Weights of a small transformer language model: untied embeddings, capped logits.
Each number is 128 + 24 x the weight over its row's rms, rounded and kept within 0 to 255. Layers, rows and columns count from 0. Numbers have three digits each. The size before them is the row's rms in percent of the matrix's.

# layer 8 MLP down (transposed), 1280x320, rms 0.0922, rows 393-413, columns 160-319
091:102149129161136141138122134154125159160124168097126103164113116157138115136146106149147099100163129134125106103086109194108118117125092101156128143140114125129132094144122109130156102152142119157123160119113126103141128120120152149111123147149114134089140128117105110162125132130160129126152168132152161122114072143159095128166116114154130139151167088141133113120175107116125154136129084104088147149120095168107047148129132122089111141149139112159137161094111132098123147107112157
096:083138102089118090138142134118138136107156171160151140120149128115117139143110117132139146159112105102114142118128137109127122135126101140135140166085109105166065129080110172155090100130145118157136149110120123104124112100138112081139152095093128153161125091117120124126127128097139112069183151127112110162117138146165061089099150153119113131107131081122163182147144120124137124132143124107151138154162143125169153145140153117145195147096124114177116126146094151140123169121114111
098:113107096110140155129164141139139101122086105083135148111140156133118099158115106097124129127144126126145124120127135143125121105165162128108109149184098139119180146114143126121159134110079072160147146101134099125132141133141129123120107096132124116141132106156113151095135123118165093149120093122139118144135152151145155135148093148134148141116112104130112114113128162113125143105150131139105120121154088108117129114102115200152119104143118123103181166150137162138105096113150080
099:129078114144107095118136104115126091080083135108108111101138145122084099123112140121126125110147107105148143108113145148155128127120096164150106179137118069138166122143136139105081126104121134086088143154137101123141100101114122088129122115110115149129139126134135137123148094135162134151170135128100132128142101123156141127172131099090122092142132133107106115123094119150172144154165116125091132115181132144159145124111131162123127138160142103194097130106133163102103112156126126
098:111164180109119171103133122131114118126128139137134116150174145130144125123130129082158144161092123144159111089126083165130158131168116093133124095152101137141129157104124121104134100113169147102062120129143130133125103093155172140116153132117109119125059138124126138106149139161138202149095119139092124101118105133102104105116143098140144141098129091095141191156126101115174126118091124083137109176130068123153123141114104125114162119115121129144138087127160167144131112124169139
096:126085145120121066114158101121172126114069070123118128110122188150105152139136137165101146112135173125165157119152165119135106142118094176136154128151168180104157140077092120111168169196082138174133115150147103101163119183149122142105106115122139123146120161161105134169119133146078162123159137145156129123121126117128165142105070156149134139094153097110124120115139134104127161128122132091147108125115151125143110116102126168114137148156120115099118168132115137136100121166096138
102:106153137124171090148133112127146118132138096138113131156124084153136107112144178100133121134107141200140142191142142132106105124110065084142150139104142135123105133134121115118122109130114089127151124153138147122137141116070082126160137133134151106107164149109146093183125103116118116118152105110145143108103113120133139138164111126153157138144120144121113091126141147130138135109125163168122144106147115109167170165153181097123079104143111136133152132091139103124104122127182081
098:122158069100170148137144128123121184118137110156129134083139105122125101118150147162144126142098149135154190102083118103155114167117085140159152142110117114148131128123136119140109159125104087115132114129122136159133089094121133133152122140121085154155106098101118102124127132170133109101100138100150138108154129128113100108116148135132120146168080127114132110128132130117156140134094157114115105097131129073118167105136122140137119134149103146130121124111087159114123127102191078
087:111142121085168090131114083146128150098122120124112158121105101160077100141122143128099139135119096109149140120143124125108162092135173120119116111164149139146137134136155107101110108148122128123160090141143094144134146174145102146126115118118117139139146124138139109117100104108098120142104141133107093123100118123172044138137143158097095110144118108085128123142112108127134121151107107120101118142107156111113123128077140121122169140140106136110095114124095165142143087116160107
098:099147153107113121140122085138132120151129146139135135078189110111119129146138122141138118107141101128135150077110103118119088157102108116098155148150139138157126088053138054095097176151156128115146157125137134110079149087107104143106144121083156115167123077112156115127094136161119099101137140154125164125128117147131106125128138107127088134115133120154084081119107111135108167143108136169108125122118150132099131102149151156149140138119135090130138129129131158110111162158100173
091:148126164094136157148066122150177130117095150117106106116119092106129157112167109089106130136144114156134169110103136137122141118156147154173087104147101139145111161131165115128154079135166141152130140124143153146137128154135103141186079136109143116139101124100164147123152097170116106095134145120136127143151129142165149092117111121099137137137079111111136143136066132124132144084126111124102142155151110126118099140096147124126113107127138144158133117129124126108126136158091134
087:149117149116141130136105064142112145150122129119122105144145139126123103119105137124109153137128083125143124086090135116149142127153132143123151173115137135148150125181169145140131122143123129146146110150145121129127136163178165110115147105089064112139143187143160153102123138156165090157096127110111199156121137126119147092135152148131136115173142136160140119094108156119140167092136166105126095132164102152119145149146152106122140136100133150114133137139156143122115123118103073
099:151128121097088134141102154161122095098124163115179141152107106135156132176150131107133136105120114124188148057123125131135107150148118143089096126153148132156161135130096101146113103112158159091126136100183113165112168110123140117117139114165150143117160168118135110111099139120119125134171120090167127149155149107094124101142104112100156113155127090118105141114113106156130167128124107148101107143131082148126147145141141098081089102132139093132174138105123125141108125135106177
099:167155135077161122128122145128110162132142106138108135058095120120142096081125103149081139186106143138166073099077096121144112109143143129125112080103110161156155162124132106164148096163092130121142108117145096167118130090178100094100142161114169125155133163152146141138137115098078146150108130162147161136118083128141117130101121127104152116174115150131132154155159122170138103115113152126168140165101123154143131134118127154127134104091073139114112142141130105132160143126119149
095:096144139120114129098104140131095134120131125152126123154147103146154134140130151136117080125118119101126143151145141135139114151158101138115101124133144137138152179103122119163163162108145116121116164115160133144166113142138128101069136155104151139158112136135109155085109161125124125157162133092148105107115120120144101082135119150125182150113114097141106143131136168100117151153118116151136105102135166100158142166140122168106127137130154110133110122128155129102123118128127138
104:102129118139109149173097161098104182107075147135139130174169123139125135110110125129146150113171123155147152081132159129115132144130127150125145123141090151134118132138144109166106135124121119121117051127120162168150123156092140146124133127130142115069095116135094093106117129152159088156099116147104108136138125129115175144136129154159127126140132121169141138156107155105151140136134124138153119155104111159106137134116167135107109084146152160113074075049100094131127126169127162
106:116114134101150169104171121109113127099081071129138092112169110115139089115124111115125106168115117128155147144120147158089131148153068122172149093156133128127143106144160139123106118123114147110189156087149116124149119114130145149125118129134103110150146100125149085103116157133111085146130121148151158099170118115184090130123108136108106127100107113088150133157135161175166108115134114146126160089112106145113103155158118151136116141154131122131162128134133136108128135173087136
094:095126175139130154125135097118166176120129140128133151140098132110133125141120149116149144109155137142158118107138115131105147100100125094168117124097106123099124117166119120157142128140114130136126131113130152119122108129150145135154128149144116177137137138181115118112134106107117130114082153134112160130152121103117148095127148104157141141145127152143083113127122119113122153122169133102156144118103171155130119120153125116128139136113161140158116149142088119118132119123098095
100:153133134126094130083098085122190188145104138108144133086141094146132169156082074128136145099146139167097114144132112115097114147131120117176134114100117116142093124101074157114156115134128117125126145111115120127143133144087122115074120125149162150140133112125144123097132092103166128133123126163125110098150097145199147149094120150124180101128085137099135104139116095082116136114130114105166165134158138136138132089131131143134163131136089121187100109121084105160136092101142137
098:098119139131157106132118172130090076096094119103129139118098179091061102140125133149147092139108157143112110117129103099160125174108113119157125132134139105150119078108110116081146151154128159131141102128083138101094120098167181118138136109161141156107149153133150124154125163128146153131141134161116123164150132135113088133110130138192124126120133124149120131110126141088132080133101118088091117051109118126125126128118136093129160110128129071111144108146104150147153124096145145
093:151115129178121096115128142083124151144108101136135175107070127161143077163156128144105103113117215137099147167119148103139104132124110134106086138131146143130146139155123144129126136113125064102082150123110157122130151109154057109114135108106085171121178128154123107129111156136134144157142127094132144095141105182136122130169119143152121128136130106113145115164150122123161115098123143114122165077178118108169144142116129089093104181161096163135135137130166098138088134120102106
# layer 8 MLP up, 1280x320, rms 0.0971, rows 394-413, columns 160-319
096:114090121154108109121115104155120161160122131133124092111109137138127096165088092125122086086151131149126128101122132133135116169155124149125093158143164153163152117115153142137087160134100128135112144123123111136137147114099111094113131137174144091094169135143097123112126131125136087116130148105095099132118117152121117176152120102149154124141182171130098059102079121096140099143120155099163159140120141113103136158119153082137065156114135117099154101117191163147118074137129108
097:155150090130111165117142129141153109108148102153159133080109102118084127158107144107117090078143142139097129153137113126159138141152122121088162125108126154063124128137177128138131120114115159106143144139128124137141150110127154182106148147167150125116144098142126109120062157117167146151164113111121134155136150138121116158133164183108136146166144136130102153060157144138134180177174142129102131135103166130130130127148133099094151146109119130142083130131074119113128155136125127
096:105126101090170138098083140148128138160098099134111090106106160124181097139149126138119133111116138089110146163196129119117110134166162116151112118137106091138111098140092125127117134128155118170165111133153144103099128117096121181134124148135091085111129122175117138140125128078127123130125120100120110114121128151111145104160110106135132127150093096114106100156100119084104125121177116138109113117145156132086159083164169126197147137087129102128128117148151123115137143128137139
096:135097166096135115135117173133129101168104156116111146128131090110147109104112139172108103120153091125124134137154113122165135061136104143133143132126132123125151089139149153132137147121123119163130131154183125137105118168142094149120124116148136125116178103104112113134133101124082117093171165098170147143111130148106119136117115137092087157200152150105118143105113110146108152125152103110134141119139123182101140124122114145129080130119103158101151142131137126127114136122128081
099:109107143154073135120124128064126101110119119149114122162131109118178148153145134157119136107151109105145084119053150124097139159151119106110126177140117110089097157165108114114118112122143189094124156135128135161112109116105092156125151140112124111089169112142119100109130141081144136099097105110104088146151120112113155080115124116172127136130102152105135097123123115132139172105136134096119103158095120119111126115090154127132121143156156134129115136160179096127130126155106107
099:095114123151144099102154114097116126106166181098147162120113150118122149104132121111060139127135135105153150108159089119125129060129117181143159098137131133116177116094151102175154177135123151122139123119165106130111120138184172115146152110091154165154137131149131157100138108135109130113144108135132084137133131115172121119129147118117133131132126115097146160100153143072102114140115126089122158124123113133107098190117112120148149166107158155143144119128142114134097122112045103
100:141112131115176127114132123104099103109124146117117162148151153112164159131110146107140099088114142119109180101123134120113118148152073128129126135100115121081145121140180137101100165158125142135123129148141071138111133122126122132125162081127154133124108138151150127134099124141124120077125153136134125173144145137087163139114129099144142121101136117144087133087123105132141149121130103090115162106134113152146153151175101119114117113130160130157180119104128195109113115104113096
092:127131113113167150118111091139104138097081105117124166134121128148111126131103140131153142138143136123148117149163115120101131160131151118128109128107146128122167137144163153100128111149084190119118130132133070153092100168094073178139151121144124146130131089198097145137096164132131114166092120097072073116127110145102090139141109122102115083101099124133084118134139104118137122144142147148133155144109115131090158123093092103075170113136109092125133099151114139123121109089129119
097:137092161130136091116140145145090155131103105107118147151144128128093143131116105109133098144142141095112095178105147122114133121118127136118109087155171127105150133129140160131127137153132146107116137119109106136127165171100139096143099122078123156139098148162160135091177144151083148105100151154126054124062147118115156102093116132140124115144148138104142132113148102067111133120121085153185156098145163119119144104095148137088170129139128093139165119053059116132113098119092136
092:139091132135157108128167086156092117132189145129121137128135147136126118169113122161086126130119100084108056132177159113163111134137123152114155141136153141116129126124109153126090178139134104140120118130135083088141156110133151145097110148123095117114124117191102134135093114115113149149134159155126156116142132136155139107106126128113099101140174118129080137149160063107123102126154155103183140107114156131143149148097105163123124098108107134095104153136131149105120113110146104
093:139130111159129130145114090110124112106119136129123174122104146142098174113178112145133112140127133116127147084112128108067158124173139150143161133140132162126127136136145150123121138110108131121099152148153120109095128145149176137134117149113142154134145099150120128120067139203092133087176127139136155129095143109117125158188136124131144122163116137126136108141121104132124140141162150133094145156094145201117132108118104110165161124089123131116121130126128130156117130139141077
103:098135140114145115083142140141122111150122101140146117131109135123146177126128119130116116125106157082152132124171098112147165117089130117119107145113156141083124114156119087145117117126130130109146140094162116124118151135102083084120095124133150106102121131146150142171084125105151112138118122129119109140113125103123093164133144159128128131163121160125112105159122121128142119118108147131150096174146091180115096192078106128107128157128105145146143145131095171116102090083085162
101:138102157144135099111104143127120103142105153112128131139175112186163128169140102163101125136132137141103137104148171156136161105159101102117099164166124107113154126111124095122125100127169136116142128134125161123108125130147194123146147081125068137159072123081141131104116124136129130130115159145177146128127143111104101123141151114124118143152136102107096154110125084163121171153174089077136145134129069130114105151149141131107119139116150105127178158096125109069099148091121160
090:140132121127146128179093142127125129164097135116121151132090131115130128122070120106144167129142110116148116107133088139124098114133130119100133097111134178118141097178129120091129141134099079132138093105128142207090133112125121116191148093137075117116125133113117092159195116140121090103141133117110149125138133150093114161146153129139072102122132149122154102114128088120154136119157157110154123148136130135111121108140134129146109102088095122070137140134103127123133110142116085
102:121156166134074133119127095134114103120121126114140178120123171110091110092130120153138090150119126108128135132130146096109156156177116135107156104085128140138161127126121134102140132137107162105156166146146119118112177101124131115154119114147130177143163129139070153191125105121121125133113133132164103128120123179158147088085134141140121137093190115100115144167134123125146138107152129127133167106164155129105106158102116121119145125138154124139138083169156138146149119103095105
104:112123154145108134068105129161144133121089137116141134116081131120130173123140089169129139128133144090159103094132092113143139142111122157135119107166150075152151127179126110158086117120161167139122133134119143149097138083085113117098098117106113069100128117099166145110121106133081124149114100103111118114140154119119142141108106112089126140139142156123103126131131076096121122159123128159112173140160142130085143142141165142169149094095126131129122109154164136108125143111136153
097:121142102121126108121131107123122122161120121104173124130164095131132122145132176106111143127126119109117139095144103123149140145103163175109121100151134155171124139117125122147111115094129098128129143111163161124141161110112128145082159153123127065120134104095132128123108155091140122123155134094122124088120076153097104136119134170106151120102137137111117147130114116165100111119103132153107103149119072125122115169152174122155170149134116141100062105133119062115099119131118134
102:116154149146088101119142117138123141110169141119104117089154142155093107148138164138085122185128121117160062111140129118105132116075141129135153080135154173153133135148129137138120110116133124159152117112112154106159141133144115114119085114077095118126138135149133139176108109126061139147138103139091142090129139167125095154126126117072142136111161152156078091157156101131104125154139127147150122167128188155134119176110129188111137078155100120142121135096138142086137111140107144
104:144140126152135114079109129152120109085155102072117125114122123119132138112136145097123162145153131083139146150099136117091140109143138141078165157163140135114153172140137114111103111114130152085137110115152090140099150107118209128146132101114147118132119139108170135133168188130136117133093104136135093086105140121092121104148156106170160148142095205114089101106147133129134128135115137058106103118139160135099133121169123139137134125118108136143168134129125125115131134127105139
101:096140115125112083142115147138136149153096118158101140090096104149117099163137151072105133141167137064121090079124120131117108097113116134110157166127139109126130131126135125115104121098138123113119086104127094116150140137093132160157099115173120132134095108112108142115145161131075133139137112115118113119106119148116115091105121150165134126098132171107128091139116128105119202113178159101101090132142108121116139148076127121112101117089125130100162119109146111139127101123125130